From a checkpoint of a small transformer trained on Wikipedia: vocabulary 9319.
Each number is 128 + 32 x the weight over its row's rms, rounded and kept within 0 to 255. Layers, rows and columns count from 0. Numbers have three digits each. The size before them is the row's rms in percent of the matrix's.

# layer 7 attention key, 768x768, rms 0.0272, rows 283-359, columns 384-431
104:066103188095093097072134131111101082096175160136161134167147201143138074091118134141155079135116187123100128097067170077107111121145173186162120
104:132097122131067178064129150091112123170105121119106084151126170140103098116099128086164112106142209172155147133131071167124162151154091192188157
103:111089110098120088099162143173129159084154185087122058154131116083182163125140127118135175154126170189105153130122125141182153123150137159155162
102:052192138082126120071140131115174198172118156146159159129161140123115117142095137131125112121142101128141095161151071135160155114092123151123087
105:126156155137169095156150125060116105120113179139124078124114119142056132075066110119146184076090133122109114148099108102156160095149134176128178
104:098120162117166146150124128104118151108158155118142103095123115148157172132082113130135111119189109111126130116151159121095160138150117100095123
103:131118179140132129113079133097131146103145130153143165189100159136131100149185114113138148111100130142166178128174162086144099129119146116126134
103:137129132119201113085096181068136103150147123116144104116115160112132108161107088109162177148159133116108165109122155167095133165123112123117155
103:097140165192082120190112181128167124104120159119175128194137111168152119089080155163102103145149133139129085172111113158168109100082054165178177
101:128179132170133096115124122088127136133097090134112139136157172151122137084190144127158118176117127094112142116175082098151084168064186175105160
101:169128122120152141139120126134130096091108109100099173142087083127161153116169092075088197104152137106150131138150174099177111140167137084081140
106:152122156114157136050114134138125087131109083170131165099202081130127135146064163151093119091080118108078140126083110086136148140098117178114133
102:096184212106149082065117143091086117128165126098154079174067154169041135167118142078122135108100125174102125155172169092108104101083095131121110
097:139087142090112174088090097120090129104162165118101174086125131076112105151078094159116106068178101201079172140067141105127118187134103135100100
103:083069075153061132087108122180095129115130134169132074128087095089147100095146147166178150134152100116096134191175168118106039108105189110151128
104:098143123108070142155089082110178102123171089137113126070157163134083145157145145129129142084092142106104129111093136081121187108142086125095134
100:083125107167177081125175091112171128124139118199122136109097138097165158113106112093209117097095107139148144157129130193146172154056071142154125
101:148114200147146097099124095062132096067155120075087153214160174166144118166148177098108100109120095139109143146118111143125149100156137103178158
106:157122128147159160111141148131163160199171162176132172115134126123095117113111102201146114078160146090077120154161088181172144193138092149112119
106:102136111084141183206085165121138072136162154138132169108123160114107073099175124121150173111145084159176076161127119123109046182133121109172174
101:129147091137097093159147151161141155138156140105146133078156114134142137176109148146089107121115120074117157083174141138100069159067119097146146
102:080104129155115100137112149186114079128063086167110106103078173123123140075146114166188095115086110132137121129109107098158181179100100101082143
104:135114172137104124077114136186147160169163150155095121089129073131123121104154091094085119159141136196151190155134124110157154174150118176144158
109:132086105159180129115129116155175102145067118157160111165084093099159143101106141120141102141086109130091098120174121148163153131104131150169131
105:152179164165066130128171111170144155079119130127168189097159129084115117095151107080125140121077163143114103101122117113100065193194139094124127
106:132065160113164124055130151089146102085095100139130165173114093122109101113150133136090104139128161099165170175148084161143069137128109151111145
104:156117137156092138178149062183153178151123119091106157125110188176113122111117126130150157113172175146133097106200101083159149108149140169145116
103:164113127103146148187141194159202121152123188180142108176108145116094072063143092116118082086096179092156084151135098142166142125174171156081111
105:163117172151107096116151099200128118067088085128099126119115045104092177156158116106129114112144209170154105136095116098139124105103116118093107
106:152120122111098179130092117073163181126104122113142105126076088145137137110135143176107162118184151118117121102192154146078072139104139081115195
103:130159186097091124190132100145118157100140101112206085156163131199114156132150089138179159131166116123131100153172129131097111150129129160130108
104:198070117105136114121087110131102112125138074148091151098159209088165099163127109166139149143053187111120131100150093134152103164209102088157160
108:129084084106099135164143165142087126126138113113140168127123128074103151086100132115156155160183096121140098179140174118173088130157111125079089
101:118166076085098126100117143125113128144136126156142138169076113180135144106175089132133127093134067102137111141092123156100149172154117097079148
107:127137108091148151169163100109129152128108121136144108070097098175119162143168116137098139089170157135108099166185140168181167152138133107078140
106:154128142161095191059117116144132101138170109162125167156076114101133137167138116125077088077139117078165172114181185144116165146081091158139154
101:140096125096108127099134105101143151134120114049124106193126116069103144126142166172146086181161173150154187192089142098077167218151111183141139
113:119135095068093170119178149201110136079088135146131132143118173198118123154072140147159087100082100099107110138163143077145097105144169109087087
109:084126133114133157068095141114097115171155128148120156146154182129091093060107156114156117082160145116160131064121119144172090145143132144097155
106:125101130133134122163064155112163119068122110119098162101143110152160150126153149130116187185090159196097091129157063165165082134129103155171111
111:109133167097075129112124157076171067175130074108183136121141132136114146144079141153122102120120136098116163127157171129118153124120097134079077
115:155180071119137128137103173116122087155184140102088125152142120152094154098087125136113121141093110100166181130147123130199133149102090140136146
108:137084085125132185102136110154118095110146108154072146097082145117138172120160185093123120096215150143129153155125189116129135112120129142141123
103:148108087153173111136165117238167118126145192135091138138148124091135087156072099147103068088139108133107120104184168143110115155151102099098114
108:101112108152082162096161147149099116078142122078172114157129161154158127146136121202144166202170160123078132124117177121122141129129172124104147
108:186132116096086074112122113116132149112095171068107127167096151175146119182077179137193169164111118124138129152109164118139158053063152153141097
104:078120096124127146165091067105140179163120119118106095100168123093119130172146157114118151151069134085075124087093116161131142173132145139112092
112:137152115113104090129078173182159088163126113189113095113158109128144111169149100149187090099092157100084109124114170081081134129173130130122087
109:102141129066127110055210104090142157088147070160152135195077181156139108120172130123178115105135118152155117138112152140167164106122126164127169
106:076132103138101138122142165136150145200084149134111162129156084138104125113088094163131080084078174137107138117092103162133173138130119155123119
097:139132146170173119125106107145126104075098084086130125127119154143119091103139095096126135168089074111186127168129164064085098121127149125150165
103:119170079153112167164146085138150188101189157104143114107138181146150079120194146130174147114154117120113123111200123131117091141121129141161161
111:107093100170110092100106087103123184140174125146104081079103124164124141115143142148148070120127085171149085084100101133133113146128121166087149
110:110102086154124135093138154175152118040084120131143139117173092149137159172155121158111106130052174192132136155083127132120169100118165125106148
112:123149130145090142134126111181109121126117131130138143137102114099150112165113151125140108149065160140139142172146145094141145073068137209153122
104:158106113090161037067154122128171099079067106143114087159133120133097101163166116164173167187090078144119154177127128119062102092156100110091170
110:135114093128163087051139135120160147182082136152107158143158122139138133156133132121131119081108098127126160202104082162152154167164174120162170
109:137148143111195161124098141151092127110082133156112209121135129169091079164093151140161098130151098180127121100121144149083097178079090154090163
113:078125155125161102064127092151159110122162143143083067091155070115160159120113145128148165135125187163106116092179045133147142114090102162130161
111:089089103100099073114076165093109108143086112163086109103141137108147181121196127074165155130102131092199103139105187101116155170110111072114142
106:116089113124075082121095147131094068136118126139167160122122042067153099175137128103098184137131150162103120125119208088154227160146113137110162
112:116089090108141124144087126170128086148059118200144128121077074160091121115124111131183070067128141117105104154165104140155152164113123145129090
109:136111153134119114111096179135177086107100147116135102104145118170146162153129140117117151078165113166125108129145163133158086098091130149140136
112:179139163145107127166130071051106099139128145106159128187117155174101092103131149146122147092169168138112147123167084123099119095127115156154156
107:121158190121136190190119096140129157098131145057115128103183101108106058156153093119116096086114120200193171139143117181118119134128143149104130
108:144125127147096156092106073137131130163099108135171076120112077128138126108100134112151119131137172059168146168108129092122167148207111198155117
106:120091183139156103139147154088105088132147167102187149116118111108132157067148136120130123107222132039077171132097188155137155152086113144143075
112:126165113120122150123155153135158133087080127091114125083097087128085122157153107116124048089153119118125158156157127075152097148107175135113093
107:117132136072185172150094087069175127213171131065142153147149129094137131144164142075138108141121065120171156152209141143107124134118137154180141
113:185155157095164132142138152170107112117142087113088122094144145084119132160136097118100181086079171112139064117080100147088124101147148100136111
109:118140112129123139117111079038157156106163122047094136150095098109096161106076135144096134195107092125109107117157116143098184171186085198124170
113:135188179113156129089119134153170131111103149104124181091143168164153132133091165149139178082061146123129172126095071178124106176107133149141102
103:161140180155079133062147145075084134114100103094166155131116144100127166151120170162070090092093160142166178123091129164122112099122086109087110
108:129117156114115137134128095111113106169107118184119137125138156089162120128089170150116113085156124137113145117113131131099144108083124132087144
108:141129138159098141165134152154130091107153142177109115145180097157105084137134123119151158125110148181139101162130122139129102068087119158150129
107:189142114154157146206138102117103130116143094098024115058136099105141178122054090114100096064166071129124139140128132164115148086093076076140162
103:131096073135128115166090114092154107097149136030106051149124147075168087141063166164095142167129134154122174128098119102114151123079106149112105
# layer 7 attention query, 768x768, rms 0.0279, rows 284-360, columns 384-431
104:142131100145142168111139087113128068150089068116130147112128182157135124084181115118158180122086164138082115139158154090111122069138139160123111
107:091165110065110145136182149150104146089121125132130167157111145125108164092142086163124132169135186193150110128125158100183149079071106176065163
105:089156144180116067097111133149176181103051178184183089131126104142149187133085108127164131166102162123127178131104102144113124150104127098063082
107:107116125083116112065154134142138160129143107120141137139181184175153111120122122083141063100133147165123145173093168070175142150132167130084106
102:142116143136119084157098160125122100174143186175111088130156091150182145078134165083108152186132077142122142157154148165068147179127127130149159
101:157214106162107151131143069127095126180138181101097157177113119098125079128099143165121102143101110090099085097103137021110086114119114126078093
101:136114088163188143146154140117177119115090136137153136139088164107085059141128115111137110165120162098152124099077071133161103185098160113212142
105:136069139120197118139151129116089130131088114127124070144150111109131113083114102166170111121148164178148146158138137078133122151114112192167134
102:104168133089120099151099128132117125107108070079119139171168160157151118057130151162148037113123100097092125134116148140130128160134090084101097
104:126130167078125076206098099136132108115102078133102112132136139083115068109105171180151107134101158119127128187109170101159160167102135137091098
103:147126144057173115115170130102132103108119097094092195111115095136179130114098157091088144152142158105122093107120106135182134116094078133075126
100:122124136104123091142059131113078138074104163154135116086122173083107137154109128136155108134205152133134151074116152101099173137135123097151101
104:150077132122124114168140120064116110140124130098159166163122124123119114165143062114127168108112171120147143168141131099119103096175087203093094
103:158141156129108184124158143167112126173213125105137113111085154148076073127127160093103099102125139125122054090138150131124107089159117141147082
104:124177152147189157191139133145106118145143163114126174137138132147161168053111128152119070095078135073148144120101081137144106127136102100145151
101:160119117161133098137066117174104103145176149089120081127107160178146177128094132126122121084101134115131118138133139178100148104092121120172156
101:158107090121156137146132110057205145127175120163136118171098153144140079120092173154188150080163163197096150073097156184114138162140146105149182
104:169088079133097153131160105107151128122105095144182091104136170143088078130156156152094168172141155068071102158122060108135128163128138095100117
113:135160085121130158104075110106122095120163160125127147196088190113136074149112142111140121124071159150112158145112122138108091130154085124113128
099:132172100176144071097166193143131156134123131153106115147075156121176144142119138119078120080095155186081119129231138073151130130083114098119127
105:135114121113152124136069135148172081126074136174075145100131086158188100062127133165116121133175163131103176117151133163112114142126120113094130
107:117137133126109123097124111171102112113123108166145088138149126177138079171115069084150107175142171158162177086154093142139188163132139116138123
105:202113172078115113117155133191103120153122140153139170150099095138120137136113149124108153122121141149107096081128121163063196060153148122144175
106:134180114140126149121121156139179134143134154129107142119113149114121134154096166141086172168113117105098149088155098161185092153096118100130115
106:129124129127126192126171115161141107129083147167128171175114094147151097095122073106189124158139181160114100113118072104136112103081148167069110
104:106153177178134132170179147124099154135123124122097122111144161134135135114122064153089054119151173133145116121197104192103143159138159064090170
100:205139164116170108137140129141174120141127100190141167108100166180112084115148122100158158125118127155183141097162167111131148080121123111124120
101:154157161117151140157077076107145130153145102111090084124065102100081130125086111132162185120146163147183115108129163120127162168144087073028109
106:186086138084139130172113132117169141125194200147128061119108097123128120138126168179141129099121131112087087123179144067107071100137173137120143
103:120138144101148090180153124118100174139109161186172178110176105154087157124113125126129081188157089136179099130091132123170105172125153119131156
103:176104187122114147147095073188140159152093139102138089136201174108056187139146129159128148084151183158118084095071095158079079155128109148068141
104:157158133034082081110118124151130069105130107077129100144116100126136156137049126149085165078111142109093128140124126132078068144079120127109135
102:107129090097087125106149135115155125127150159101119078154139119152109096138106186130120151089138133086092135100123160105096158118154078104152089
104:136167096111110126179121106040132102123181150128092119126113129112097157222150126103166082068183098075080100150090077193164126138172131111091209
102:120109117152096165124162138147137102103173053115154135157113119155156167102100133110103104158121187123130158113187189147099128146066102107144107
102:142109156122102165077138126140195120115165099098116085134184150152160111190149113126173155132175158132157135163140120099124116145104110156075143
110:088169092125115144162150172138102148227116161112162162123134148145153118067097122088139111117129172092134126183147117104172176132091165065157159
112:138154113078148125131119098078094215136180159147157167165154160153095175134132037095149155080117179100165166107126099084167151111172151154112155
103:172136122132137129160134158140062151074123128160103149142140124132143151120189110106125143180119118133143116130114144159213112121095182160120166
114:096190137132083133159170149087125128127155124144121132159116145138197150159095098108157139145131168105089126114165189115156147180188167180153129
110:101143130141033119087098146097133102130206130092112103139154148105080151182137080140136105147093176067082144119224104069128110086123129110146043
108:154114109122108139070185157124067105140217107123109106136138148151131125117124190157095137149105123135139048061142203079101163072108090130093137
104:226171031136158162096170134115117159097194159156146165148123120078150118138078148177159146156121143092146149036172116195181139104084074144180117
106:091168105167150122117135124103091166154099122125141084098208081094160113137115090177141145097172107143158130131069165099123121118136139144154178
109:077120089113105061128112155111150132159097074171111122092148133130125133170188158132220116108104148191134171202124125164131101114105122141142093
106:092173141078187126156138183149117092116101131078120113153184133098155129151154129074118174104093123088112137130145104178136141115126138131146139
109:126125144152138148126087164130102130172125153154123167100164095100173186101138119147181108198136137074132124131121150127202212101168128110118094
114:136112060086103120135114081152123104126143174157103163141120105130148095077156176161152087141177059132106114125131115100168146109103175149137157
106:179089151117167097146104117174132073104088127122134181074167088140154089015117059097134128128191148112129181173107093220130138067077094167175087
100:086131098109073148201141119102075152110121137152149099167176106148095095148102064156158129120128134106139111152134072144145106157145091108099075
108:083114111151132109120103109150111162075092126146180106173106155098048152102101157125128157127157102191142104141133136121100076115114140157131178
116:090090088166172069140097124134131176112107117118088114110127081106051165119119053163130147184103096086170116098126103194127119083116150182133137
112:099146091121116131119179080178112078139090098164129082155126112104129161108144138076081110143102155142170131084071132158168175083108103154098122
113:106166142096135104102058119145074148107101161133151110164051066167113177181124085151150109129055116196156128166070154104127119078084146178103128
108:103161127137198098141089097166096109153101119163098147112088121128174065134188120073160122178109168132092108131114128164136132121102145152119147
110:121134100121174088146143139123145108095116117115102120093106133100112101114146127109133097098133168149098113065113068211112143140107104131175138
109:131092125122144132124145113091111155047163182112135161104143104088162140122069165106127124166204107204122113125097142113143128152137058138115120
111:148093127140188163112145085114088105085130150117138154122134073109132171129120141146131144173135152129132082138118155148169078111129185180104170
113:087110092103111133111157170174155106105128115114097095155155077126157096130155093197149078069057154115114087105120184100116108137110061140089171
109:177175131124093110171143133143142142133169100099061095129145033086166078137121119098122128147096140100074154133140137108186177138071110051084156
109:139078184146172104092129184151200059100118139149055197177132121176131098128105128124084130109117119130126156134131092083143153174150091074133110
106:135125183121192133167160134125143117119105141132067144114082171191144119134126096154106114121121127133118144100145190116116147136110085101072075
117:112109135126146128141080090100136159140149158144123139116139140121094158122182152181091162131071181113136111170148115096149144121153119157072132
110:151073192156070132113157153131158164057155085084160141129158148103086126200159070108146109121149096163197137128126161118175152078172144112129092
111:127090115110074139089142197106152163085102082147084071098178126168114120159149176130165124110101178086121155144087148092105100123191129131122134
106:114138148118125072079096132087176096183157144103154124134158081126108129122154122085148129120143114130131128175102141103141115155099095089141060
108:159160089095109188129143155132126099132177138135122096113109122156059120113116129074125184123144095111166145105143128098138148204167165138118120
108:115175117137139109162137086120160150245141178090130117134064156147113090136145172106089086162132144130144149174148056132096131122125115098198081
112:153101133107152126088071134084185140066098112151188103123165117082097131079170139152103088147117135107172109120129183100092071157112166150161105
112:156085155109095118101092081124132129131130068107133095109136189153097187172130070175108094083171134103160166042143153148075144159189081094130086
106:114147115139142172122119135071088151097138092113139129134106168118173095123124153139159164135107151136128134116135139163181143141128112102156110
106:123119118152109172139133097149134167113103120080103113164170180167105117162127099150164133150112125162143165117122130140135132176131162081073152
110:151078243089143138153130158072106116118087097136080115089109127124108178117130133149194130076075175137077117162160171131051085162167193154064185
112:130107128111147150134163161104090130160160107109075092202087114178122108145094159133101184100164081142103127159123097136164149081125168085111127
113:151148157133136182180143094141190168134128130147150144112136094090130195095110147102090090129149102123146058187181127147111079184107113088118153
107:117110137122160134170173174103132074108094112130169084145143126107207155115114173101107159152084110137148096122149134110135174089176154072197091
108:094170158122095134130136147162133159103078101146118174164155150151128146091123138131112174180147172125134119140095106083141113071095161152144112
# layer 7 attention value, 768x768, rms 0.0258, rows 256-319, columns 384-431
098:101100113138084079115099143147161121103182190121193117091135097168096123104196134159160155087139113134121075153105144126137182138125144175149148
102:107124089115093088099109160156131080156101116085175089170160106139176142107089138133157076132120115184127100117117095136087119160134119130195142
100:120080172079150125186092101116126104168128112079119112078185140166092159116104127125159168155208149077141123143127080130174101078125199161136169
099:161136143149102107102104063129158121121111037082117105148175161162172111175093114139094058093169124164116099144181207042119154130129149115122145
100:087141135107175112115162194168141112131090154090132082173077128126136143143085161161098121135175121112081142082136113106098085112145088186122115
102:122155109149208132133087127090145136189159099093193137135114088157085145118134139140102135103192164160142153112134132153107122107104060138075107
100:099162157122096167112134090098100133126144168123111056161155144124125114140068092062186137099085129113115109138118137153195150107137162095120096
101:121143097154098158121100105148050132164118089147094080103169144157110085067158142041137139095150128157120177159139108177122116128111099155086166
104:170118145160090152108136131093123147150175138068144085126119148081082166099137189122130081127133182126075144176133107136111124162177113093103100
101:089208090130120094098117089141120162121132133053151140156102110114080169164082148098112199108098157103175145110105145141078094108090084161166085
103:136122077082151122074114115152155107069143103127129073099164213098135095116079080094174142156178102156087158075145093128103112148167096163072108
103:160126174129150128166149163153140147170117168154101158152086093119147171082106155103152127158071114133092101075160161085148181088099096108157097
101:114175102134155111160095157129087120134131110120127076076099132124147135145130157152107144176175050135097160118083096060136082153129145153112120
102:129108151162154163094141075155155146132124150116111194080116162110107129100108112166175141123147147132177150103145109140113132134108129121097123
105:156123094104171112147166174132048090145166183101082149141117154136093156086140113142096181092101113167151151171083103095101111085138114096174109
102:115113186125120085148167148149156135118144094136113088072174065091114121105134181166146102167174083089083083136157169138152124168101159086079111
102:121109139093091071142102115124184153140146076148099174098101125103083114178147112135119138144145159191147099148108103098138172098122110106095084
102:124102086178164106108201121130144115079084089093115185146125143142116131175154055105169172089139087068137128161129142109090084146108164114178078
100:133130158102103143114121143092128116143081153164126187143174160105129144096143121166151160131131089107135140128158117112108177095145159128126152
106:164126110117149136118099176095153077078124066141122104150102147118092108080070120127172074090095169127180142110112169139126181133144105155153110
100:066082118102141154142133140129138081161111106114143167093126147096136171181149108118120148129098183105093083120112145189137081143156112081152145
099:203095123150109140158104134128105082092120116083168148116064074141086153075113097134127119092167110091195118190106107108156069110160146144213117
102:080148136157164148137176097128166117089115149181149163122153101123082147093146146079102135095109150168089149111176171071138132143161159152162106
099:087157104171083087165121192101158148131089116134193122096106105176081156065151094118121099109130172080148085107083105126055083096146137181191120
101:137129134168167181159174132170149156171089124138149124185151130102111137155114122153112151183167109146193145147165111129168152121190114129183139
099:110156136120185096143143124146143153168086080153084162158091079107099071140092143146109098138124187123149124166167095090186119082170141113068132
101:073083123172115096139177108148115168093143117108099085107141107156107091123160139133160117098076160164099134151159095152108153129083156117143098
100:148096144101124175077125109090070116140120086138142143141154084164120123123117101198120089163168097127148111127161079097095104156091089128161114
103:097135121129151103090105079126055145110122115103166131153173122104105094141138135189114078120128084110165106164094082177133148158076110102177118
098:080097115174185127119174138126124155168155131069121150169116117149073126139168138101110181161128130104180109191126114160171148125167169161046146
100:181104135100107166179151158143122178162148164095170135098158117167063094122137084125166137123168151116088169131103109158117140083132146099121111
101:105122111131128103127145142123160148111082107168118103106093128105106098133115119140069148109090124122161160083160102158160092075114081113148140
098:075089140082169081150130176099128097175167155153103115130134121096104128150086108068144136169202134135169154085074162141159149093151095104125172
098:117135048052163092133179147081117099119115122120155147078111095166104132178136104140143160126112116115084163068165086139092158119155115114105126
102:097099149164080101136151079117122093086097159154043121223150114172040100113113156144163166086176082143116173151140154160051187085169179171083061
103:117119145111176104096140131174089170166089151092102103128073149147089118169100157169177112140088103148107091112073161156122120150098128177160092
102:105111159169137149116189151157165151119142143088086109146054104164116144069119152193183170124149165084140137083087112116113174101093102077117130
099:139133165176139091133139089135101156169121112100127141192147154125122099177133145160185188156105105156167090148143158117095130115164104102152161
101:101179148108185105119082087160144051165123150203088150101085087116110213109126109151199114142157134100132138104144194090148145080129143172129093
099:151073137160159139117101102135110149193176151163169088111111051119158148133175103157169155147176153154153129111147170197131140100101070146166148
100:139147112195147107125143126138088114107104131107087084165101137145075114143077106112159153099114132172092155158130134147179135113122080169112168
103:085129103175165119137106174159044117139127117147104103102148131089061153122101146114170171118096109159160138161147152175186163152169116173120042
105:108140163160141138131145152101122078118150141174193156115150134144078193197174091164116169114147124157158123165133130140090123085112173105119107
101:112160163159147106112131120100123138107114128140127093130127108154120148150149145093115156094119135109128125157119109073108135084075105096070187
100:092119182080110160146110100085141108196116146126112092122108171174134110127152103114159117122113130072167103111158130097121174147117177189073100
104:086103096161195122112161082105097106168139072157145188075148153152087090134120159090148162137107152111091122135115098109135130076108136136114090
102:110156082077106081102152136082171122156140106172139177129149105121136114082160110142151181135137178133084106084132165158118136160113101146152084
102:140113130046122134138119126164142148128121161156143119104210089155132065100172099132131127134167159159157151136061132136118104109105093110150178
102:113158094067182160115115178147156127118140125097136141143058092107081137118122151141131147109125148112135126200103093154099145181084140119109085
101:110149062088101125134141181119147147156109128157071112151132147136145089124096116111148117113103147119153108146123132181097109099124153155157119
105:089145139118154152178105113110139112126129119123176062192117103097159118147125095127093118128102067123163143172093133191063105142130185150094144
103:094150055181126126111174060142120114098119167152098119156158081152183089094095166103153142127156119109155104113141201065116133077135110095157087
103:175114167195083102130190084159117166128062149088158168176097160090083152155103133099168164166162171149113118138108139083159103152134143088120152
102:111147174159090174112095112119194066096081161160131100170140178129088110083154155162083176068068133130183147150093137178111151107146128100121166
102:158161169186122118096127143124132132142108071120098134116153120147126150195141118148162107125108076137094114100123170110138123141164117067140172
099:162130167167116121152147081122117186136156119097157137129110111132090143093153191161118114157124119161148095158097115110124147113098105191069147
104:187101102165082079123138063123104037145114170109145130134092139109083110064140113106092198111140050102156120109103180123156096094098109111094202
101:068130133112087102071057073169127137126162211181122126135158108093051078181108109118095160132149058162173162165067084141096176078100104159169211
101:169150204108154171115146140140072070145136149150135079080076101142120105076196204130092099135111128162158136108178131106148175193133096113101144
101:125098146166096169131198161138104098147129131149166188081142129124184119095163146095164124124157085109165099162193079142119102138106109109165164
102:137106078149107099120148169130114158150088141069131114194144080129140111198146144110171133146109119126162111068158106142100115105102116137173087
101:069127155170169130145123165179093116143132148119202174157114141148158145112123177070135166135151100091123131131155139066109162165142178109082142
099:193089148207140171133163087090064123106168133117098085189136159168123155088108135137117169163177102092091133116130153137122068142084069127147131
104:149145071120059108162079127106109205150158157093092062095134078098131157185076186165151145093109061140136168119117172153127100165109175161087132
# layer 7 attention output (transposed), 768x768, rms 0.0233, rows 256-319, columns 384-431
101:096148115112131100129131144057050184143090088123106129126130128124204192107111116104153139133106174153133111082075124105161126167198146108142130
103:048089126174115162138081181117129153151136141114162094202068054068163114108126147121146136119109164149187117169112209184126090134131133107170128
103:175138122080107078147139124085088165117122135120139138149078119154150172123116104113173110199164103128137108109179068141116172169169088102092122
103:117160092169117156169119097111173100129127185139091131181107146188086146169091132122181162129168111096115214114113086178145132148123111118113160
101:149161074133039093143136108117109123133096081125148180180100110095148180143115139165160107150137149116136100168170168127154151107128219032148153
106:093055087097152136206114081150092184128125094100212182142186129131127120068182141104135147130146171144178142109108108114143147179106142134118181
103:073090109163131143104143131094081083101136113140143082146104095180179135136152182140075126152106076173139117168165119131133135223129138107107168
102:171104129110129109147150145147147138126137088119120109124159099106180124208146110115084136138122066125111189077167134129178158117084174166155132
107:108140075107091142142138121172066135108193114169178186116137113059123102092136140110149082177165198160159090078088083127066113157099115179125107
104:102125116101058166124119172124128114144143127141163085123156114220122158142142129141181166156112102118127136080154163156174136134100094115096157
101:175107175125069089099108101128113125115164124137158112176101161100149178124176144156118133103142125091099052146141121086203097196159160161143127
106:136181134108162124070111122119123110194098139113119167108101156105083129177117153066130144076160191093146153095204140151078154156123164161148075
110:148109132074142111152165081127164156157079156143114150158134141166128172084166090151189183124118161128118087157171182162107139139118122152132134
104:148119128129111176143125158154099131158165090128124101159174142136133113145068175150157109139077114112099142139153132149115129078130165154085147
106:150098078181118135209139120179158157140104121129134069143146082182181131106112098135107124158087115112188122108116126122142163161149133120154114
103:126139082129064130188204128139069165109115132163111132154099126106163072116070160132071141129171105151094087161126145105133101097187070094146167
109:147153181116116070122134165070175156120089131125106122094119196164108148154139174145210141121100083171068100075164105179074156139140105103175156
100:123127205133108135135081197065140126133191121143114087110138188247075126140136212184099167103155141128121169061144103128068154085136106147149113
103:138152139148151182158123142158122170094136099146134091105085136140116140156117162074090133061059159139133139209207080137141147052128118104132129
108:104127095145092104089104114141098170155149185096119100167147143111115132096185115099075115136115124107165138129169084138144164120131110147128131
100:062177102110216088124116148100171091150143185143122100102110184176138121100154136089175134103113120147140109172181103128082149087090151139132115
097:091135134080132105128111115140157083105071134059126106141180078217152109164118086111116078121110185097191163133086130061099143089115177099118061
102:128167118103164133087143082080088130177139155146135107087123098089170105102162142168160137167122128170079136122155058108123120171130078140106120
098:145077070080063122129093111067116070162150125119142119052077111156105133134092106082133094168141152126126151089081135164074112160151101126101099
107:160128050171142082150136096111104097153118119149112104090172178178128158088156126144126121114124067162154122119153145070077108114134118104146117
098:178124070163108146153100128074104152146103108178101130106181155159106116148107116132183106095179094120125053133177111098073145112103162076122169
100:180147191132090110130159164119165140102167115138054134131097118072140104126088090144096122111132135135148136120141103118179183129076074151165151
097:112130157102037091158136169133171118082155143110144176063130149167118141182147166169118133162149163168088155098079135087176119113127087159137208
109:115104137080097095097157109086113157100131139100101177149174088133150157093136080077077087152128123162124171145151095111137119086140109127185105
101:132109089103155165098106136142155116131150145130160162170115131136123167155147150151099095108145138142115083121154146103144082092167183125153110
103:173114090132111102064109107150119175085109118162142145116112175179174090105126135153152136149158173097119151162155136078150140106091116143113185
096:200156146096150125120100139136156090100126177138131105157111169108047121121119076116054088158162140136097146155157139134121131149048079115154165
105:124074110117111104101130126121106120199106140091124174171125098097103108148144132161042126135128096154127148174169145142146084135133095162138133
100:145123115101099144078100130100113149156178153090121110146139217163077152118190141091145158139171131119167090132157170124160095164084138196132155
109:124128195112117119065080150099150111098135065106118082184072164137090131080127143137093086118066218152121123117132159134129151056157150096173098
105:158173097148129153160149089148115101079121089117103129100164139083115137162117116130145099157127140168156140114116115116122140110137120131119124
104:087104130135171119165111099129097065145116104144115072090134170114114181138102135181091173153145120138110088099084129087144150129120136199105137
098:084117157077199094092153151145149139098167104122111147114125047100139142159128073113123104090155151161160172169115104100129167120112140131079093
102:136104111115145151135135116144148139113139143148104205113147187142139103180110125139110147160087166065140154153109116113146136126127075194134132
101:070167091094084142130133137106122114125088146155141118142124140104107093128160110061097102134129155095091089157149188127101075095143104150143143
101:088130115111147144161171096108138144106132120081167081073141079193117104087126136150113099166105088181110117103075117101108102145097191117119150
101:076128103132061139116126080026111113045098138154149107114123060114130145127168104088081083118176135167130176108084132135107120114118102062073116
107:097128133129082108160143087098159168149099112122185136133114118166133103154152130151095111140090094114107117071113083159117120153142151127131155
101:100105084057138158185150144166096112169137161074145125170137128124123177115084080150101179073113139096125166067156134121065165076137145136130038
100:135141123196099150092077130083181134166128143116095157110098137127060105170160089148137125165136150169128110133116127110117172102094106128153179
105:182059190192152213099129125118120075113114138042096144092092131143100165167121114108173056109124091144125179135187099139093155133113108075155135
101:111126106147099156105111088107115097131070205108104101157097168067118111178121166121158119124137130086116136137127128095132095097127106131114183
108:099131100095130146113131107119175141152097102175176154143155145133131109059140114078110115152160101163096181108161143152133134103134125167129126
103:111132100099102084116105184086151099086138145106105137119148157152151163121122142071132154124147126141196109124158155119160124091118127125101153
107:091168075071083126119126127129122142107151128114126092098170162124085140142164144133100121217128151133120101134132151130090083064086161164147110
104:102184099142110111048135181147157153212165171166146141137141136191163134093167068113094171107149125110094068103133103099138150106123154162182106
102:080171117149101142124131140105124124128160126149193122110165138092128183145159093203108094132096117085056158116080131173098135153085105094172104
103:108100110101140122163100145132142109159132152099153119130169153181132150099142134156173129092143117135186166106100185121113179152100117159112151
097:116116162128121160141166140105108089123154133121070095159122171193159079141159119133136149173121104090106120121146120119131121170115176108114107
103:153110173118149155213132149158111114162134172170106168151121131097132128116126099199150146077116153122105125164141118147131140163107061083113086
098:146133085094146099114089099181114168147179132093122119084131129050130114066142064136104080113100209107169120123108110146142106171094145134112146
105:108121200098104161169117140116124132137128069137091116188132125103189130085111111144113143114162149109131135124147158133148121120135140147154134
104:101151111103122170126115082160065084157142129104136138104158097158130134128090050132097120158128091151113118134124138111114078182113122090155078
099:124115078116101075190116151154142154142145124144091147081120097085142159180090126032098128063142182127143110133105151115139113145162115202135080
103:145164120094135158151083172140123149159153130107097133098131146144140079116098142163108108110110164095100128084113117151119185158115125114102143
106:115164121072166118161132084170099122142139167156118140120106116093130137121143144136210102104155159184121095154095072139201171134092122093128128
107:164100141119099142146153117107134174153072145133096173106094140139097161140122134166116086118133155169103163131145116126129110114149085162127153
097:109118173132160089166140161088147147143118182147107138068119103107150094150069161195143153106087139158155124130077137137151101158105131181163122
107:111084116062121146106124152191113131088128067177100136099160148059144090192111148091170171099116161124112087177116102156146097100103129112097129